Each number is 128 + 24 x the weight over its row's rms, rounded and kept within 0 to 255. Layers, rows and columns count from 0. Numbers have three digits each. The size before them is the row's rms in percent of the matrix's.

# layer 3 MLP up, 768x192, rms 0.111, rows 134-240, columns 128-191
036:103120135135131110100151107129129103116145124118112148144141099156096117105126088142102150107106148182131106126126143129098074121134130132112150111103105101165119134106113144140145155119103131
125:134145127110092141101157110129132083156122075067109144150176131153122124147138127128136144097138105116154167091168161188082103121151118145137102178114120092116151177104122130148116078138093130
051:132130122150111111120159168133110081103165139111126117135154093138108110109110063171110165097111147162107105126133131112130130124153143113129155115119117097149139081112127132136121158111119132
115:131132134124144102084129146156155114118134139122101148155094110129076141131143130134110159068144146162115103110156159121121115144142131159112171144064088129130126133127125122154113111170074119
150:127077130103124129136123173161118117133131057136167093117091125144080135138113099164131141098135116166147107128155154147130123149136131111119153128123114135154147154112115133105144113126131150
150:141082139118089099123124169138153127131133125130120158128101138154082123108107108130110156127116154176144128151150152155117114161134126106121170158104121101150140109135128138187099160171126100
032:146112143113137118115153168157153101103149128122153117134130113173119097127111067145136167101134161166121112129117132109091079138153149150137147129116103089145153142125141145113124159120131133
102:138117128123124140146156109129103073120156125155164173143104101161114106130125065142118173113122173158100119110159165145134135140139134140143160142105105070134130103119105117181162148152132121
034:153107122141113132104140162160130102132133154155148167123128095145114135087118108136108181103098163134107136138129151151130115098129156139117181128121110105149099135128129103183127154103085092
129:119146160136132107115147157159083144079116149097119151150117076149132097125127133141149145104139137104142133116173100118084112136128106142108145088096128129150157123103170146093134162126096124
043:134123130122106151102152164133113098103125109104142142147156087169100097114098091160130155077095150150106120133185172134092095133161126121129146129112109079160141118101143131138168138094121149
148:101098121122130097102160130113104126110151091098107114102151123129127115126176122105105114136128126142141084133105156088111125140162144133125141115099138111154131142088143117138114130077063153
125:128136069090118066092151157154132105105138121130137120136157102122119128110128133129109137108123168146122129136119139130081099156130133143092124135119131138168134113126114146109147162120136123
031:158119125144099105125131158131123080119124123126128138168179085186098128107114119169088148130108159139134084124148162105127103148147154134115140119108144080157113123120127115164136116141112157
121:155150120137128103164122157162166134123139120105125121118136057153103098093133085143148175134079107123096115117122115130129117114113161183138161115063118086105109088135165115138127107159118174
033:128114151115106126112153152119130066121168107113180152144154088187117080116117115144092153098123169159088143149154148120099070097142128147133151112117110101125123143120132109142134127119093150
033:142120114148095087089193138108130093123131115132144165157163085173115089122112104147108154127096133140115097154134154121105080108147142128109133093118093089139140116124149129129136174107083108
144:133106116144130116113124134100062130134114141134163116154119117160136095158115103172068130137124119200133124172130178125123082146156124135118138154108104089152146098126124133125126151098140137
120:166137140118127112144158141179155097164144112127136121158131107128111123122132137114120123039140158104127134119151106162106142101120114150119201163148126173129135147132074108137101134126137113
133:061098115175081085146188120114124136146124101128116088143130114129128122127127075134121145151136156136119121145164162114127148104121132134144155134133129154130089153113095120136126177131129133
123:138134158193142070124125135156157099107133130135130172137122102172121088095073133126143164139088161152152099127189117150116134139126107110124118101094102099140136134114136130122142158132127101
081:120134145153154118130144127169125122101111117136157172116091087123108123140160108145125130094171198170108130093120109119118142120163125143102145125136124088103138106130096108172127147114132093
133:101122150125102113140129168145104128139139135147110156175144145109108154156123122175108129110136149113111126171109116094115131108113186150110145096135144120106185086097163102163099116142145112
145:104135078087167145114108093191128141123142132127148146121142136179096138128143110149098127126132133159139115153136171098148127138131152154139133129077131102190113113127094127187136151135133141
134:133142122151161143147106120123082149113151144147111123134141106168136117121131080140112172171101128102131072142084107134139138109178158139140138099125142100107117115124160135172158113098092160
037:107147110116095125094163149151119101109162106139148157121119117157109124099093117142110169120094157163123106139142161137123075120127129122102150113123103105142158125122141115164151145133125146
041:136140166146114115084139170116124084113137154133131114142148075145095112071104126136104149099096153145137110116144114153124128135163130102094148112109150082182155148134165141141120141096135120
123:095105159143112117159181141161119113119124144138155170126141090111106111144107134146149137101123158124117141153155146135115118117185132098115143091149107136127165154118083122130131117164105132
126:146140098126104088111139179165149096094113124139166138142105146131097098121063121171109143095078138182125141155151130117113120099115126134134152147080148099181132089128139095127158120125156145
144:134134134131157121124099157128141135132162130160117113103140075124125094100145118166114130122133110166164109140087122143127076114130123118142125085137145108148111095114139111136111139112098116
040:136127142109122112095133168128132095086158142139128145126141091169099138120107111147151154103137160126113121126152172110136072154126160137112165140122110096174116134126144110153155131094107118
135:126148147101099110102148140142138088101109139142121131167151133162154110125078144140064100111139137138150124149136162106074098149136135143105129127080109126125142120113087148143092117112091107
101:149130118090138124128102120121116109143151141115122142120148092145148144129121075146106146114123110159102087121102150139160126124178172130147128139102134092164136111127126131140153174082135137
125:090145127126177142123120114136108081097152163143168122165129085146135092166109115161126151114143116129137098145118107102117128131192102145118135129119113106104152120092111150137092131130139118
035:189114147119114112108159158156133073102146125107155167172143087169109094123109090158125121093169166150124123147141155139129099139136150126126145135078111082163126141093104134139123114114103117
114:133115122164128075143119151145104128137147136124100116143114116170073100105130096136127149137088127100107122107143170135149119091163180162150197118094139076123141144148142101140103127168128102
118:089120163126143156135142206130057104104117125158132099108131124103147113144069073171119144117136170136115147142132107120141134090155089141101147143138085136098136152133099140110142129159156110
032:126124135117129094092152173157136095111135104137123133140134094175110102119078094154126150082115133153110112127146147136102091146181123136110169128140110093159123128111130106129116140124110107
125:133095116121147144118114119123127111154120144129134129128120135169108132111134073131131150126141123142139134125171153147134094149153123121145090126115131141146086104151128141158130131103124106
032:142111102136098133104150158141142119132129136150133119126145093148094113121097099139109151096109146137122091135119110120115093109147127129146176143110135108159147136150133115167114173117098129
041:115097135147138117093129155151128093116141144129159169125127087145118120090090124135127141110100183170109130124106141162110077117143156126112156099130116093146132105132150106160147136124115148
040:138146104133148109098170151102170061102167128131132154152146092162103094124096129148121152134098146180120113135126132149124086124136104145130173103121113105142135139136114117133158145160129131
106:112145154162159101108130114161150113087111151087128121141110121129112100146126117127088129102140149160121073145132191092103119159130118158134147143122096118127143105155125092149113119131090155
120:131120132149142112178136138154142134137159091116123110124152131154086123108134089111129123105101121144112087172101082118114119077132126136123196135099146151088140165112133112156115178104120138
048:135121144120095101087156144129160091088141127112141160172145125173121087109136086140122154119146168121138106127135148111104117125138160100170192123122143107166131148109101144143165112104102103
025:148100128134104133122124139156127104126140120127117126101160089158121111128097107142126152106111161179126097117156142162111105096148141133106145125117087114154129110127143136149119141116131126
056:132139129141124107125150147122106099086135146132144162124133115175108104089101093133112164095126138189089105145139181124120087144131151117118146114130115110144138102125114125151126172118139154
039:125121144118129151086142126153120112057130140119118130135150076180126105100093112147112132087110120153124122122137139149126135095172142131126151123104121122158195136122141129149127170121120140
139:161110103070159162134130095170152101138167119140173154128130141134101142150123127176089108130150146139092139130119106120114123099172155104121136102148075122102139112125135104164181140114138094
132:112120146104105143113131149171156075101134095108136166119108148166092109135141101127122114098089133159100114112167147154111121122158159123129179144105142133137188155125141177127096146131122119
113:123094090120106093117152111130136137132105114111155155126104139120102092117154095093083147119124139162128146139141186131131146157124130083121152113115126111135138096067141135151137160079143134
110:120112121125129110158133098119132111134153120118125134113133118177156097127141072149091128084111169133139102122136180129132144126153145128143156130102118106119156103112122112153112142125120105
127:085119168095150114109114133123122118138126117102109092126083127108078135112078099109150193141105130135105105142144128151128129113124075122126146099094119065160128140116117135144101115128135135
121:101139155149142150127115147087119141161161094079133084186126107102084127144090134132149155127079136103137111126109115121099127114118112153136157123083154093110093140119154099157137117124144144
135:125107118128115114147124126174121097091119146107105134106116114126113118143123099107139114107133122133182086163124145149131102144142162150120165126122131128163102145151082118145149157131117137
037:164140142103120099123131176148108077121128137102151156141155090169117110079089118128117157101128136156112115141171165162095097127152122122097159125130104093129143107136135129183166157123100134
036:118124137138123140142131168133139076140132140126120124145156109150082118104118118164119148098117145140127107119162156115111096090146169125095158123088135123170123147138134163136153138107091093
136:097126129116175130103120143164106134113158174168110115134125122152135084118113108092123156121143121136140094154136121115151141126152111185099130076127124138135123081119151144118134197122104135
115:147132136104127114104124167138118111128153071100122115108098129119122116083112127142139150124104142156148121119149118164120073138149134142130144146121111108130120106122144122132124108102105121
142:116097094113067153061127121166135110106136135097143147127094099153095147129162103121075158147116145160147138159151166119129141104125190138107118156136115127134083140142156109159138149149115145
082:126137092131094097139127102112141139148154105141161124163135121144136133133099072114118130141098164123098137155122132112120153090093136118105169128160122085116130132135143092143119166104114098
023:140118116113135110136141137146137061093141141132136163141140084165113130118113128169097140099102173193144100130143125131133083129152154122100151120086108093163130110101128133127125148093102105
119:121138162084124118095102110099120133133132153155095129151137130131128129124096136138071117132138158125139114151095132117091118142153124123090134151093118126132150115104124151155154130094120081
138:123127119116156115123118161117142134060195129111135136095144121116136127110153110119099096124129172142137125123093134153125119107130150113079153113108103093141111125102088121181148158092090129
031:116127134166111114070148168111128075126142147120130125125143090170134098102109107149102149099112151147111092158145153128115091101121146130146169115109112103148136141113162113134138142127099116
035:143107148105122100106144170095112105125141124112139128146139056180109100098101126129089151103122135177107131090148139143145109115132145124087134110117103104191108131130143151140148156091133125
044:109098109127140144082137151129110096092144119113111130139153081189128109112087081166093174093117146162129091125133120125131075118131132116126138138104097096123127112136113182158121174131106131
038:112109132126105109113157141153125097133166119102163138124144081165111119119120104134093167085130156148124120140145160108126101095144132131117159134111116099152112117130146107157164167114102150
025:131105129115116127090135175107127099141159098103172157149135110128107104118090131157101165100108167151120116156112156139105101117109143139116163125112108095160107104107146145129156157093101128
123:178115152115166147121111131145152099150127151132126144112179141145100124105115065138129148083137131143110150125133122134135132098123112104120153137099113132168139139147108144150112118128127143
037:139105144115126123115131155153145088104161150112142143143125115186116116125123097166113156099132168158115111152122144122122123126168149127146140095109101099177124116113130111159137170116092118
134:132138146100126103131140128142096112133141090097133122149106130147134129121152140162107146096152110123152114159148116118113082160116160132102115102107111155124106103104127165111133131118093144
031:137115155125123153110131175159104113079147141105111142128146071151106113083091101155094146061097157163100117126125130113135106111151152131126120164136147122155127127130154128159155161119078125
108:114151144142140115147141143165119111106142117158179131145107124132129095123148096127137104113140169145107113143167132142094087120137118161130164141100092114105120091113101103150138133142158122
033:138100116116106102089160142162081071097158105107155157118172108175144114115104101140103149108097187161132122134139139102124121102166164137120130121137133078114154145134133128131129119111098122
039:154137110126115127114173173130110091121131135124114162132135099173113119138105092143121153121122177156118115134143166141086083121140147118116166111129098098136114109114147148133114155123088125
038:124148140154111118105179189127110095126131135115145131129146104144070097111098115127114160100105158140105118129154112150107116115131161134102169124149138115143125150120122111136137127110119138
129:131160116099120119094171127155148078113126141129142159162133116126143100161101128136147133115137151146137147131122119135118122138112116122094122088156043134098133140138114126148155159086096109
090:173116094098118125133115133149110110120192139124157132093150127132087119119106114154157097131126178139148145145105131138142072104135114152120124131122141088125119101113115153145174144103153116
133:123141080087137160130138141150123104148152125110151167128136112129129099149131128155145155082143160104115136146135109135098124136153128171129131108092092124173165164096111136113127131149149123
118:124146152117111119152139118129120120094123171145099119144144123128158114146079145101150111134099154133155106144109133114126136143156156166095182105073124103094114105100093138125112105151130139
052:137114103122145114114132130133125069132173118111128176140164097159124128148120099133089138134126152191109099128103145117139114121144158135131146121109132095161093114156117077186131140106100138
125:083123124125117128127159132105117114137142088145106146086193104126126110147130107146110114162120137093115113085155109134140134094145105153116140149127144119161141146077164170137113113113146140
030:121099118141119128129148150113157079102151122131122167131121095167119099108106100158121191092117122150131095129124162134125110132172171101125166081096095086145129110134145124117129140107119129
030:144121127125133127128150128151126082102152106125139160124155084153103103095142072145095172089127162166110099137133161145100074129137153128103173116104098097154134083113091105164150143127098132
086:143109119111159159163173158103138088156138116141147160114111149150114134127115110179158148133146150175115152138138138135181116158117153163124124106106149095136149083140105157143127142143120111
042:141121111124093116115140139116112059113177102130115169152146076135128118105101098159123143099140151137152133103132152119135092126148159136118147139106105079148127141094134125156111162091103078
062:156139146093150116096163117155111117133099096162169112150129125130086101137123125129120098134113178161102146145110137171104112112121101142121178140151101082127125096103107127135136121133128116
048:112118125127127107097136140123144100103112127126113137143133110161078100097097116158117160109121151184128101137127153157135099114154127113163170123122095091145136100131128113123118132090101159
138:131157110148136123114165126189107085102131105163168112135095108135101093124101094144134163107098141115095122172148109106144139081095129122134152128131143154114178182148147124118112131159168154
113:135143105102160144080181118154165093100131107101142166116105106132107115159146116107136151124161135142124092139133178094143126108116151165117132126124115100123127154130150113125136126120116143
146:118126110114123092095140141131183121102126154084148167139125134197118128118123118129143176057113158144109119142138148113132089145134131110114166110052154143132107133133121156136107163132121115
038:129148154131127113107130153140124091117149150121135156158151118177106114121104086164125154111098158170101123124160170126093077145143114125121146143092092135163113102117133161154131138102131145
132:174113099075117137144124159104122126134121168165131164093165130139127110089160131165138115125113170150124148160125134132153072127143144110121134138150120168137132113121113131119146123113137109
145:110111129126069146081133116125159087083147130126153113145094105153102109152103127195131112108136168094138121087127171149137124120125129164095159144128163101143156169163194130133141156161090102
142:144102151115114107083157143172155097068113144108160161148107123171120090156112099127144106102147147115144123115157164101146096172139134120127141076115141119133129129125117137139153128118120135
029:130078125135119130108163134139161105093138097126150156123165094171083123112086112144100141131136176144122124127154187142128103170148149143110156132125121100143136143125126135125137160119111137
153:144147142142095118075100181117111127142160103128144125123115134144165074102142093147114180097106116117120116096133094153104073117125103136123119145134124121128146081125149113155122107103152140
033:127144141155112126085113155138138079086130151164146147113134073177096127071103068148093133094128150185135091136138127125092094131155123106117150149092122100128155132129155138107140127094106144
118:161162091119147163131145153112083111123108083139119133093170113141121140075106106107079109151104185155155111155108117140103133093156141131132119167086133124137109087120125129168144123152127136
123:119126114151087099105204121124138081079137174120155111167117101183107132140106133154144173147120173163137144115151163119139139116129096123090137097146088088155138117156144137152131162103135087
032:112081133133095110062140125139112083130140126139138109139149096182089120115106101150101158111123154159115122157104163108154076129139155134123167117117107118170112138112126122123121143121120165
106:146148154126134138141159117136137070110118120091133131135113127186120106084080108151148158098115133148146112148151187123153130104145101150137175140112151105112169149149110107151132126155112126
035:164097124115172150102144154158147110089130110134140128146119122161109139126122098183093171098128141155137109104139151136124116108142132125100174115122103090152125148123107138126115147068091131
152:128105136163146136158121107145107094078158101145175118109119124131125093131141064154124176088121159154104076159147138122125120143117112162159148153116085083132124130161113078147116171138145128
124:158138154128122164140150133133135102126154149116128183104120101124120096132136123148115116110115111123108109132131112122078076175140105102135139159110122126163111146131145131139125112104100130
024:085124157100124110094137175151159077119145110123144153130138098163138107118096117159107149122107151176093108147117147122080096132149134139104169142091114100157140144102135109139117122114111132
# layer 3 MLP down (transposed), 768x192, rms 0.104, rows 134-240, columns 128-191
044:115149144111106076135155117130077102151089153173145108116095126143191167133128122124140139142151138121133125089145153094083142123144129111153112135126160137099131137100130143102124097121145132
129:145099128178153120099097133167127152140136093160157103134135108101094123151126126122173124128093156121139084162164119112135094088164136123120152114132124127115117127089167136151086121116124108
051:146156141146092127143092142127152134122096119081094123116129163126128109115142122121126164109156079119153130118134141138097165121126127133092126179117159172174147156144133151139107110139102126
098:121110123105096124157083145175144106123131138095100101119114101149182117152118137157091108091160103141153127130110138072103142134149171099149126136105180153101120138082103130076127099146097124
148:122109118132098144154133150133093115108114094074112104142069118138089144156090149139119146104168136136116139166160153167138164130134134144097143121105109165154148176097078131116132143149148141
146:130125098181119098087131170126108096105131101117140103152117123146136107146091152169148115138134140156114123128161164119153133139042113125117077104132144132110132147114126134097119148083141119
037:122128145109149149154072124072100123137090103079114122128132130088121158149172131114113130165124127122136078134085129116145127101139068114133134140177142140141110126134127146103095100114136164
098:124120132138155176132089100107137132136102111111104138148107106110131132175137157153133126122169110147113141146132169113134101101110105158144100154110089101137109086158143065163125113141156166
037:153089098101105145136143149101189131148128103155117113110118148123103117116116080074137132128153117174132130140142138152121096106084101131156113162144130126137106138146131140119135145094155075
129:115092100156113149151114105151121146141112125082069138090114104121135106120149155132119149122147129118124114101134091099128112103086141157108120150096125139151135165135127119121118123095133139
039:067112115152145099106132113129169106121101165135119111117139106172118138126137125123176157118111138128116104120101148108103073143138111089140135149108148100130093097156088170135142184084144107
136:112121113170120135132112128110130165149155127118141116126132143117133142132131129124123135138112097185108101168156106138089106099071144148144116185098133153110135168121064135123124138112151140
132:171129129118127123156120095110090122120122126132106148113122133121150144138116127111147139114150128155122135164136135140172150150117134103118144133126128126166138121120073150088139133121147130
033:133116112138145117129151146154121150119118144128153123111110134115170115096108143145140139108126107134111115126096125130153134117129134156147061078123147129128157081151116180140156095146118142
125:092161147150117082142102145087091154144130140116115123147171107134116126087110127124134122124103094121154128075104111108095134077147088147150172127112144134114152125159145096128081123123129119
034:137140125137108149124171078159162138112162122148121146134133065115104090160097091148114124128105144125138137105154147131148170106152141164129140131133113136125118179136135125138154114150134088
024:108095140120094089114130126123120127129154132158114166112081137140158114166111122157142164110085125095132113134140121135137120092135089172132146155047168083157157140109144118112060150161134111
144:157115159156141139086105137110157149131145132159130126120111181101103136125108088092160141130145061150148155122125183124165165097120070091142151141133100093158153112132130143146112117113145114
125:140118122122137089151128139155129157132124127115132115088086117086113119122165132120179113163133129147143144154130119112135110056098125114153124167117146134141132081121130130142138155125119131
127:127139091107164129149099147174182152147153144136108144118154095115091124144126100124104119138148162096174146166122102154097061068151112138136117131138145100097121106109141131089117122109111126
129:116134159183131112165135112091118159123116091174128174124137085133107133169133105148117160126137101117127083068159102144145146099116135151178099124137139097163127131096116094117120117111117103
088:102121124153122100105148150122164151101130135110107097152103143124105106111159129095155083091133133133110092131155138173116162145108130116157163127113086138135103133077109138162134134139152141
135:120156116103130118139125117120176119133127123113136124131131165109152135151132151167140101156128121122136142108084161072097091066129160134147116135130117109136145138125155126121152099126137100
141:156145153099110121117139162107095116143139139094147133154140093151097111171142128121155132151111111142157138116128085133109117169138158135160142097147169088115163126120087171100126106136138101
129:152099158121122149121106086180111116126105139109105136114103147138115162126061099148176142156117118176139191152118118137155135112147134131119122069154103133167121114142085098132142141141131129
037:123158140119124125112142126112185135136120097169104141125087152153132134125089107158122126117114110070135146109140106098138136108113114120159132107159124150134143151119188111140101144185147124
036:111158107130127116150128136136153111145115152122106123136084123126104149152142131130110145153134115110110111158148146133111128157131146124133118125091169116119144145078083122148168118168120135
122:122131141141123105118165129096157171116143176099127110138136118165122141120109129093111135128112101101139144147108098173083127161115137113130131090154152139111086156109139105142143169103140127
121:136146167154146129127081108102179120143128121163103127114100155150139098112184140086140125114126106099114180162117131139137130138091104132153105130132107100129113127106150133102166133104127146
149:107120169142176121127120125102139134098093166087133131173125098114182111170122168160108139135127122153144091150100166155115153149151139166112136116123152136156127137122167152102165121152123123
037:126117146126142121121121150113127157115125148079123162110110159145148106132136126129120116142124128146113138104125138103157128162114135157118105163138137102138144127150129117138076128123106133
130:170180151168150135127149112131140175099112106150136155137146168156148174129132183117109140147117095139128143145126095124111146138076115127107118167101124151149091078139128141145078122112127139
110:106121101114117135086135154137106138124093127119128120138106103137169172145105136166126128134147129093105116165102132147136062109124138195137114153119121123145170114114162074114119098153174133
127:105155118137149134124086125150146128113126154129114177096164136112126156157163206122127132133160134075108144124096151154104166170100166116125139118114128117115147118090104137133108093120143145
035:118151095095123163148134125144157117134119112095134167091147144071145078134144171133149122150141169107137106172122113126119117172128104111102086142125106134141135126122064130152171095168136156
119:103157135118087121135134130132119133169104132101094151149148130111143149143130105115126117120105135136163147137130110122096120054098101126143128138119126128115146147119158113079140108138105120
126:100113147178126125122151115130115141124124146139136108139133127089113181129089135116143155150110108153120107084120142165156091151141117150168144159114137121147084159127162121122094111159086125
033:123128114119173160086055080131105114173117104110134123106143113137163115168154096145131106150161126114129131134109155159164111107146102130108122149140129131177129134116151160129155152126114147
133:131160122123124134125106110164112162137103153116144093114097192132109106144148120121153123149108113098120137132121143120156135171148163114147124063175105119117139114153164107130133125149143103
037:175148100132125141109127177140109102145128148145128166105131160171132122134134102108120098153108138148136171111152103070165136132102096079145136090151119116145139144192151133166122164112086136
043:140133103157094132134145140118140138159078142112118144132133152146101155098096137125169134160123081118177136107117136106091113167115161123146116136114159123155135110147108146087126171116163087
039:137114136155107137149156091132138128154170081166087107139098147104105095149099157134162160102164138129128123142179121142136127104123104106101105085138143115120123161153141112087135121130176135
101:113114122107119160147088122139149119146133105067150123107124129129187130158101169101120101134110105141119115104150128126116143110134124145151110158115101191146133130124119109113084109170124113
133:118116146098143155150063098142123157143102110114107131103121155148148136130114128140130109147109134127111108138140141122133118032124130130209115110128116169127153132105103122117106104138144134
051:117106154147122096124190148090102127077138143108102103144141150179137109090128124137115146107124158159141083085137132087169132110112166154161103131130087109125162124153126136114142151093150113
023:116176114114147166176078115070143108141098177121109169134164124113146179143171132106176152132128118118144112123095143101111161108105149116138103095126118095090117108146127113153116112158129137
060:131151113144100128184122104133173072172108140154110116075122105114102154170123095143071126146117133134150129132105124110128108152158167123149149146142090100139145140154114127128099107144139095
032:134114151127180172115131095115109139111102181084111186114099150132128151154114112166106126150159134112143131101137151112167079143104132097177112115097134116145119125126108148089135084123094111
137:117160141113145119146152131081133128103140119136112117119095134134138133143136124136148141111117109108169121115125168136143129175116165112140098093099110104136150125137157116089136140165130137
130:116180164117172115148144158054119129178153086132136150104144077135134109139137142104128152124112140130110116144117158133176135135131137133121083118103159126087148105090164112128135128149142142
121:123134144083126200138115126155168118176106086137113143126131152136151150135136153138177113128094145098143123133122117125143129114136129094086196104126076074109124131110126105125075140108144095
117:133111127151125193124151090118163100109088127096087151103102127115123128162154156160149108177113114152127117162097113129157073117117093099118119140136116127147144139193116098155087108145153180
132:106145113129124120178127109152146089128130141132118117109108185134089162127100117132123150132122103119162115159160139133118112116129135119069116119099112147133183177151138143111151140160124158
124:115148140136122106109109176140096097135110151104116149153169098152126112124106123118143137160114148085136147141155132137112088083144141151153154137122071122116170148150117115140122155154136104
136:121112108122126123159137157106121105130176151121125118137127062124154133123147123151129138118112163144147144133147163141105109128125129118108135114114137123120152137119126067110159146082108085
040:131139131141160131100077103125113146106166146128134112125123149149090150122087154133143195103141085110126116124082152140126147120142125166097140175088118122115156114123130170101115151093130132
033:129141111086122107137120139112133142114086086152163145100090147128141147107136085117174137164079145126100167143139097129143124101179118118138153129156136105142091076158092111170140143133139146
137:084138154153106127140125140105083133158128102114123118172116125153107135129156118140125108132124141170096076100140121122108109154120118160150109123123136138128120177107096182097147136143139164
111:134129125122085155120093134133141126087150118140131161101139110116125150112107167127167154142125164107130093118086163173187128148143133143092155116110125161096116135082096153108106112119110183
132:126122132111099185107154130142167110106139140146064125109084133103136108122123110086129135143085146122124138163104131090112168136124186159149126116174183140098116156116110155130132151139129154
090:124118133153148113171124133178143112148135125110124127129100139151123168102142105083103097146109074150156140150122125132116088059105152129147111132092142156110118178157145141130093121122130085
017:114145153146108093151096122107093162083155148108121135160128109156118127080095135136110147153187130134139117116111137146122127149135124120134147127161122086120159128099112139127150128146134154
128:190161137100123126117139158109182110134138094165100128107110133123152156112123210095138143180095115147130164110106075119119117145116126134123149110113117153121117115099136133147096135100127106
136:108094152146100153156124125132148182145120112149087145128167146081098132167143121173112126127149149126113159107132131158172114122155157172133127145096111157163105140121091187138126098127142115
026:158151142115143148171144092131085129107150114106105154092115078108127138142148110146134150163184131147153125098108145159162138122160083122143158107105121092128126101085116154140090153119130138
028:127111122108093130136159135142157161175139088129093112108114127144123136134106141107092116082129114135114157146142150163109132104125100119148148138129174162150156190081136184117166098146119118
049:111102127119144153121077103105144160137142140138108113130166131087102149098133115142163142172089126107123124112096155175149168146100135128105121115126142100156118102127137183090068122130119126
032:164137135111103132157140131106135148114197143120108106123160124092132113137140155097139128145069123124122100127118125160098123150134173122071148110103110109116119140099104137115127102128134132
029:146099103160138127102109119136114145126108113096141127112125133125172117114177170124132128143109089179120165135175115102136146099119111139183148096115157115108117117107105078182115149141138142
127:087111133176122088096085089112081148088108123106121140143152141129125136128149110123162100186151121132110094101151158145129140096142129143141120157129120125150134100130099155106132144094147136
041:113122137093112176110137123133157147148109130180116126133131165139142108132076092084082108177154130181115137106141154136102135120134124135135136133128146112156118152098106146154087140155113084
130:108179120151134152171067091142115153153148087100123119101125160083171119142123155145128143104107103130135111135125125135139113125134124153103082151112163196122134157089119127107156118125123172
032:171156119113133184104123118125152112144136081123143127144111135124138105152143099101133110101131146133157158149140118093143165104156136105144137132124112134135148129125126165142153164125129175
100:139132108151099119139133159162134129125138112155122150087087146095105147160141156101110088137113105138097178118187124118118165139114134134114141124092164148144147147143128130152096121156124119
035:118092169166127165105123134118084148144113124107159127162155127118093103136120105124131124130132086176110151113109111164137161121126143168108080164170135140129109094144127175118166125123124123
037:147110107134135106140106153118162093078102066155130123117129111126075139161095093182106124095132110139139161090128107143086146097152128128143108085141123135106131179111134117166139134126128113
040:137173127111119112122159127131169138158150176157110162135123135151156164156103157134138104151150136121151124101127145146141133137119141140158110104142129114137146120054140102105131095137132089
141:108132091086116124152203061124098138136110114132125099130089182088086156141114143147161111163162124170110113099132113157131115163123147129133117124146114151160133082131117146110144101128122122
087:117136130131167142170119092138167128123151134156142143172112128147119092109091142153115147138091154162119147112121168114099163110096117140144085141154127139087084129121151129091118101131103082
132:133108143172151142117133160144118143105150122127108145080164099112134096134152117115133095126097159132114118142112078093106142136127114133133129108127115152109126122104119126120103185144110136
125:116198146108111104117113126112138142103116155146128133187127136141137131144136234090112106139142117103126147127098132121106189150145138116116131124142109127132145128117117150117107130120143124
052:148135149140127140104133156115149128119146138144110112137071120094124133162132159123157130100122109083112175162141091138130176121145148134089147130108169124148128136109183140137096126141156132
120:125111087120133128085114126189129121160166109146114097114081120140162153123133107127142138138127126146161126121133157135136141072121142130127121119112169100122154141130120083150082111159145128
027:111186076109134118133112155117112117097150104103134150114163133142123116108103106142129121120109130114095136142136123155116139140123125179105164128134093129120147110122127122150158123159144129
029:154110149177131145118101129143126119160096165145116108171147162103100138104129124139115108106102111142132129108094104085142150132132102156131139157134145155122127113173102155177114101117197123
083:123155191167127144118163145167127141148095129112147115139120151150069110137115136145156152124093103125126107172143137099110135147104072172106121163120113103117198117151124116128129154132123080
042:126125134136126132121120176082132098131124117062139142140138104146136095106138110128111135123108147155131104138152150135102112150105162126127133145124097095124145122136105154092106138138136133
058:086147162134176136078101120112130144095162162102132167142103124112145114141136125146144122141116119201129157097115110143153118140090120080090133143086092121119131137129113155112122115132148147
041:144151123091123134115079119124143123123102114174135112137121096134162178120132112129127104158142120113110090092107123109125129090165094120103092151126085126117104102140127141140109112097157110
138:123147158124134131162131132128137146113152148120140100120121131066145132145152139136099098207117124101129118141123140158084118161117119122133086113161128129093139061102144107148152116138109178
116:101141146131141149120149101137117123137117096042142132132159120132143167140173103132127113123117152118150120173124108134161109091160148157115148110094110118139142155164107115090074106142097130
140:107123127143114145126158147070138118128113143098135126148121091109151120157109155128150119145181113105161099150155129131123152149136093121105095129091106129117113127147099094101141107092110165
035:130162092139135170120134157135137077158148122128120119086144114104140119163086147134133106146093091181102124105106127136094118121108084123150083133099083148109117146096170133103124121127118141
134:095147143138138112132147117138100115149150122141150120129111148119139126162156115137074130141133109121106096129124154119121155169153100150111147134143198158106112131106175114121113089169074113
140:127111076134092154146094127104110146131151129130106112122103157128141156094125090122142149148127110150114142147095145182126136101117112138184156136136141122147097139125105133137097156111093139
145:147157144100125123100126120112106131136119147160107095136090153076096089133163140138120110132114127111117119160097087094131097088139131158144137116135136164152094099121161068120129114143151114
025:125127107101160124095141120144170142117091086112130178134119108166129143110081141144108133131091130128093126136093155122182132119119134095148164129109134134110109140133180143097140140174132168
143:163137121137128116120129111145112100125115134151113136175171168171148112173099145145134143127121130100160073086164139118112139164144125143152176097128117107122127140080130150092095121139130112
033:128150120134154129108104113167099141146116138158160110094128144162134142136122082099117113128139142149128166159133102139126137105120098139102090189164151123104082089160149130157119162104140118
126:123109080145139122125151149113150122150122087121094098136116115115121160147139114123096144097153090132130105152170130139087156024113140108143144135102113149128115121132114115161099073164132149
124:128142091123134120152092080131144126137147096112111123160145135132102118084141124135142104105147130138126076143135089160097108138127158167102096122133111171130116136169086192118188121132193116
024:114144130133129133099130110083154149101100115145167162146102129104156103125086169114106124131110146149127146136137157173158130105113126118131121174113127106084149108133138106135080128132095117
102:174129115154128163155090174094160163124149054149119126122105139128131114112155164107133133141146135115117135114121107122120141108087095109159098128119129110105090131128120131130157124100164136
036:121125148085158169137139119151108117125125126144121128106128132150081096140142123162153131131115154100136138103157129123111142131168093127160142153160127136120115113083111128199094118139086133
145:162115164156138117165133096113124121138108146151161167137145102181124102135124159145077103128142088160129138156148129111112093148144119140142149144110120118142164111149108146154107156097125135
128:132153126147085130193148053149121123099107151152093113139138113095150124116185153142116114112091133106137134123123163126159131121128121127157157133165090143127138132124148117108122147142151126
021:127109174142144156138134168125109132078132085097126121153121108116109144112167129147152125124117140165105094113102121154128081147144100140094149148104076151195149089137105154119130163083123152